config.yaml
n_layer: 15
n_kv_head: 3
d_mlp: 384
vocab_size: 2048
norm_place: "pre"
norm_eps: 1e-05
attn_scale: 0.177
tie_embeddings: true
init_std_o: 0.0093
optimizer: "muon_variant"
batch_tokens: 16384
seq_len: 768
Each number is 128 + 24 x the weight over its row's rms, rounded and kept within 0 to 255. Layers, rows and columns count from 0. Numbers have three digits each. The size before them is the row's rms in percent of the matrix's.

# layer 12 MLP down, 96x384, rms 0.152, rows 21-95, columns 256-319
099:126111154119110154121119135088104133172093087136084092146115100115083114115146082100127137118130098120122136132091117097078102117131142144125142107130127147130145098081073129154113121137121059
100:102132084115173132119109121137090137161136128136148110134139147160094146115135166094117186099164134100112086148145098104144117125139083111106136124147103140143107122137107105118170168128122109
096:147137150153142144091117094103134130116125135141100131138146160138110136119034203117132144130140100146130116147132103150113191154142150179099084148105146099083126182130089182151071093137104123
107:091106121129127149124102121187130116103113100115108151134096140164111119154146159141081126116139105066143133109130113116103145178112121128105130136104106118111171141084139124085138117134121123
103:135119101141133143169139113107134124146085153131107137165095112132117123132103119190119127120133107081126190159157165171117141153118156170121107114129132138090121134071163102116166114152165125
101:115123144108120123107090122147108157095130147112137133153160094133122117097129172149127125080101162129094092116106119143143141089082141117104113165160154143093136142146146114118087166079109142
094:135139132121144148119086119120162096129108114132143100115128122166111134157127117112133080157133148113161147121133141133174122135108116126200138145140157084119124114129130131154138123079145181
103:128108111109098132094152148118112154133126101101156085167087151139171135120104116130129123096132156111165134134105146151149124121111136152101126104125106134111147121105129122097155096119138166
099:123060102232138096141166138127131128121089131119146100108098157141113142116141116128115139150107146093061095118145102153126133153175127065111123133124126114097092145151132106129128108166144141
102:192152121129132136147149102132161095112097120149159152134114152091100153131139066124074134106101139145121138154099132154132157122107134148125129147101135080112139132103144159153126102130132131
100:110138089083128124132118131124154096174114060117120113140138114136141157116099136083119088144155125134150141145139093110110113155145111175125142070187154133126108122092100099118115124098113143
109:135111095114107153152124141161106134136129086113100121148132142116147116113145119169202132133150154126157069125138097109132146116129133116107153136144116101138146113111166122117135083173123105
095:130097122180113127132152135144143152129185106115134135135129128125143109141081128092150140123155133083094134114126067124098117069138129130121127108122120093081112090133141160105144102108097117
097:125159097145122149128142127123143131101108104100113129104151115120147146152100156169098150141149163156140162132135098122091136158100160120123133145124136123131136129182143155108117140140089115
098:145161143156090155119143136138146146119171100118134133097119073124142119122184097082112157132180112139114149140169138067078144184123135134122153189148131139126147147142110135100125119108141107
094:138122122129150099100115080171147179105137138135090129104108112116107163176118094139201125077132161158177095140158189106158119149089064133096150144139115112133135125116138105120160182136136114
096:124142135178074141066148122118136151131127137082117115117091139096127160108079160111120143102150148129143139149116145107151116110092116156120125138096139177155117110101172096150115105138140157
102:161112101130112096086131157168128138140178128100132123074112166143152107140180166120138151141166129162119092123092120139121156138146117058131150125147106174149093110109168128121125129129164144
108:136125120169119107145122163118114123146117107103078144156125094141143111139167153173147117133096099162106139135147160135115138124104183181129149097146111151087149124119140149119131118115091125
102:137109104156133113131074112170085133104135141103097164136146090142117135126145123149167117106104167117107131114131189170142099127104119154124121130105182161165145117115162138110148141152114124
103:150160164090142109143114193128137145135114096129139144145119155123126098123110114136152120106112062119099141183132124100126087124156128114141126104097144126117134142121136142098107109139128140
095:126115144107143085152144110058143095136125111132125124080124116161154115125107141135130156157150179146122120139129163157139145161084173083128122182132148142191188132117107120109129138119126123
096:146173133122128136114130129143155147097108169168157166125133120118126093157093164112111089128105148110103160096115159144139150100104142152145138137107106122065151117120129134112134073147160100
106:148104184102119164134111159139105144110090146133105098109104165122107140147113117111135138171107139138140119128124099114124154134133092155115141097149127130097121114104090114176123143146166108
098:119120080119133125127123109112138084159166138134091146114131134154173109192089150120135138118098124124144152177153138121117130139073108117112119146149129140140124142049138090096132144156104141
099:170149128168145168105159130140097162145123079155117117108174155109109106117150154157116106125110125155146139132095070116162100086106127128151135171118142105156142169178135146133127129117117117
099:105099123110110140112137145141145173115129095142160135118118118146128103147165093096118161119118117145121144108101153152129117104127116083110170146118150118136113155100164077132112154123106106
100:135187123096154091105131108114170106109144120107089174086121130126131169113126137155171159165089087130120142133097142121137103139153179111131099160123150121171125161123139127146127161166122107
103:115114155143147092142132170143081134161142127186133130129113148125104172123123092147164099090100104124133143149141133137132175116105124069170130091102143113160120150112095129144116131110115141
129:109111125117085107117106126114140136152149109133165134138123113131156107153173169172095077114121111136099083111166104081110122169121170126108142139152102136143124126108126119121112167176107157
095:144102104125166142124129138099129165125130123126151101112113148131130120127102098097144135149188090091163113154136097138134125143096141118137101085076152146124120135153089134122144133143116092
101:136114142111136146110111110127139120153125100098130186103130146130083129109135113132076123161106110172139170132176152133099126168142129137088193151135106129178103096168162116104127146107117129
102:125134110137114160164144141144140080121152195143151145123170148122125131139113134162133079148119160145128134109120091175113159091164150148156150096121108161103102132116118160133139133148130136
100:111127127134142133168133159141101099101117154121207124116137131105121120118153122125142137137125115111154158092122123134143109124147093104108146124113113104139152143143146143144103135143125114
093:100124117130118129109118119113143090135121139115104156091132100117109185158155122146121107163117096103110162141134134120132113102148164133146070144127098121122149175153163132114130118137117165
102:119167164142092122194144145162140133143155110132136135106133105136134128138155122088113174141125148120140184129112100109159154155124129156142066119120131148171093164132109105106131146104140131
098:134126147089151150112139158113131092118113135133155102132122147118133128123165136085084130131087144130096156093162153117113106109115093159152142188108133091146111146143071175113131138136138142
093:101128082129120142136121133103158162156105112117105124099140150113153174143149156136096149166121136128088113120123184141103159132121162136093105099129112105130126127116138112103144125128165126
095:102143088082121123139154135153104171143143115113126167161115114125131099131126075073140146125114139174113154114124151146103164103121155121126129123136126115150148110114155080118113087093095140
096:128111106132079156092117135098145139155105173111111155161118126118150123113140115173128120113104145112105135154133108171081120120134119137109158129087157133146158141126162092095081090111124152
095:162148057134155157093123114138129124116120093116146109166128167102124107109107110139127139156120131141136146148119141197151145078133126146149128137163120137113098095139145148094158133124152140
098:094138102145124110110119173108121150180139114140106119169140139148107123105139176157111127140091139113125108128121117136156104144136136110155115134156124155117116145093133123106135136132157127
100:131119121062137093113087136085122127129126115177137097123177145106101153110063154103132135150121085088145138121127100161106138128099074156148165127133147102158140134163162094159156108146124122
101:112119135138115136111133054101131142111124127151150125142175112109144110141079119108140116055110138165122126175169110113059151109135112123108132131102118138106142110140099150082100080101113098
094:121144160134104098121145137142121108159138116148137097152133162142107106095098174098123118157146154082118209126121118121141158127116115168110137153183104140152121134126126116094157100096118150
128:101139121147136108094142137147142157147167167169119114159128132140086127148138150152137091134126125151152102096096160127101101120154120112134133098129160110125191146112140104138147139166113131
099:115130134137145121133080112142162097134160125183134095130129094087136138123128136134179131183147120131134159128144117114132098115115134084122140091153146140124114092123133150133115138126108120
096:148127126167175144148147137154135131114103149141146191153127127147124121130111094085109132105161116126115101120101117151169097141105131138128169123112138122141128118152136087143083129104140169
099:129128139163135148132168137159076118136094133132096173151166120107132142117111081122167131085142157086129140114132121131133157144151086132126122101125103098107122072102145168160097112154156078
093:125174121149118111101106120095105175141124099098163123118135163098098106097118138085155147112110137091139121079143148151169118118107137083135174139102076133126103174122162160112103140122148118
102:128156150166103101100107129147128143090104157163121110121129213148103127134108155076133132108123140136111124138186135129110151115118106138086163099160143160127115160130150174120138093158164181
099:160145140138198112154100120140125155105118152157099105135082135133102123142141074156156124133119128145108097132104150144137167128090132130143129114087083127182150112159140177093159137073126129
097:116142126109176120139079102140166085184090125137120101160116134127130106126127108134120109164147164135123159147166136114170138135125094105156137117149101130148099115108127095137145140125147076
099:172149125081128128145085146124129140138107170097143117132166116193197124112123144152133156126125124127114146095140161096130140117146133129102088119124126129083151091178127204135121155156111152
100:155156143125143140090148119141135136134158166117117123114143116144132131142128088108112118155104127161155146078132074107095149125132088141153151160117150161127109097124082115124132152144124177
099:124158114099159116165097144104130113121131098144146170162139122080114129073148165088162162126135126123150133151112163139150092124114140199145070093114106113083136131191111147103106110110122138
101:101139128076107163129157155142109108119123115156129113128108157200125107099108137130149122124114124127089156079142120070144108099120145135143122141119117172069117138141120168130145112152086104
101:118137112188099134143104127104100092145143155114097112167107094104172114178165170162114102073109160143166107163139146178130149154117127161136118140149150141133141125141117165124102136099137151
094:116105087160091097114097087149105200084110174126088137153169082159103139166194126144122149141159113162117095110152113093099133135119117152160191107134101134145134140113185102158102149096167102
109:146109151080118151176107102159164126105147163110149101076102120123109200138109108122129132156138138156196145102141140123139148139110165137082099106126174125164148110141112093150119150118110142
097:142130131130148178123110144116193115105155154144103121120126136143134131148115148122106131150127082164088128117145166131168116109132145155130088143118179155114168104159101134139183150081101122
097:140152159119114114118153092168112151111120150113143169172104142105175113126112107138123155135163130110138114141102176084160102121143132101139095121117116134113144106140120133107094106147141150
099:093151144130139130088117124114167111150140133080127115094132111143117103114147124145149149148089151178127133093110166154147132141116113125206097143181131116154113126118125113126115123174126127
097:131103150120152144142144112114122137098127132117106146129134106112116106127112108104127126138134170136128124150133134134160141124156120098113143140182106091119056166128099110074138108130167096
101:151118129125105099162153149102180125092131149130141129131163148151099126147154081146112143169158152096170124132110116110121120198160122133133127089150118166159105126121150123128131149095144118
100:133114112105113085135158141158128088103135169093179136131154142126161145060111099136076157098121130101168131131128133147136100111128075122060093120143101147147113150098139158142150160132159124
098:117102158130145124156154136149121136113185122112152121117114144180170155153176153086084160147152111132064110086147148110173127117114144120138095133120110169143126125099130110123169125124139111
103:091084124100144175129160109108108152114084097116122075087105137098136112098105148135147135099174121161116107118117124169100143150144111080119081153074158106116175116148115147134137154110145094
094:121127134134124123150091108077093174120144106134125153120079121110138105144109142169164127120127166104088111141096099101113086087139128081145145096118123122129164125142090107127152122135104146
097:154116158108122154107132118134125152079120146147103106135123117153100163130106104140164109106118155078147113125129123151120086100120115100150168141119113128116136110155109105137127113121153146
096:135147097131127085118123118166138137132127100173159098144153109076148170126115123082124142168154137147122059155106124137120124123136143112163135182104117109134189106151133119129129127143147114
108:103133175130121151132082176118122167118157145110134158170160115108121116134123135151137113148126147152079170152095129153091130094142101146143114145135148163159147145119132128131106131087142141
093:167129164162124129120141170167116128099130154122180128093139126100134169176130185122102094171107082159142119098113127104124149150151147139121138156101111090097101130114126125155139116102117111
095:125125168108148144099171112117127136140141110118122093108125109121131143151161108119144119100175131165117116166120117132128143100115147102112156123153142127137142111161112139090146130120081107
093:118121120162110153149185073103109155127118081153102138149126130092137155107113153145145103088094128141143109115127123148157083097119146120138155105159114121171119122140138147148078090124180111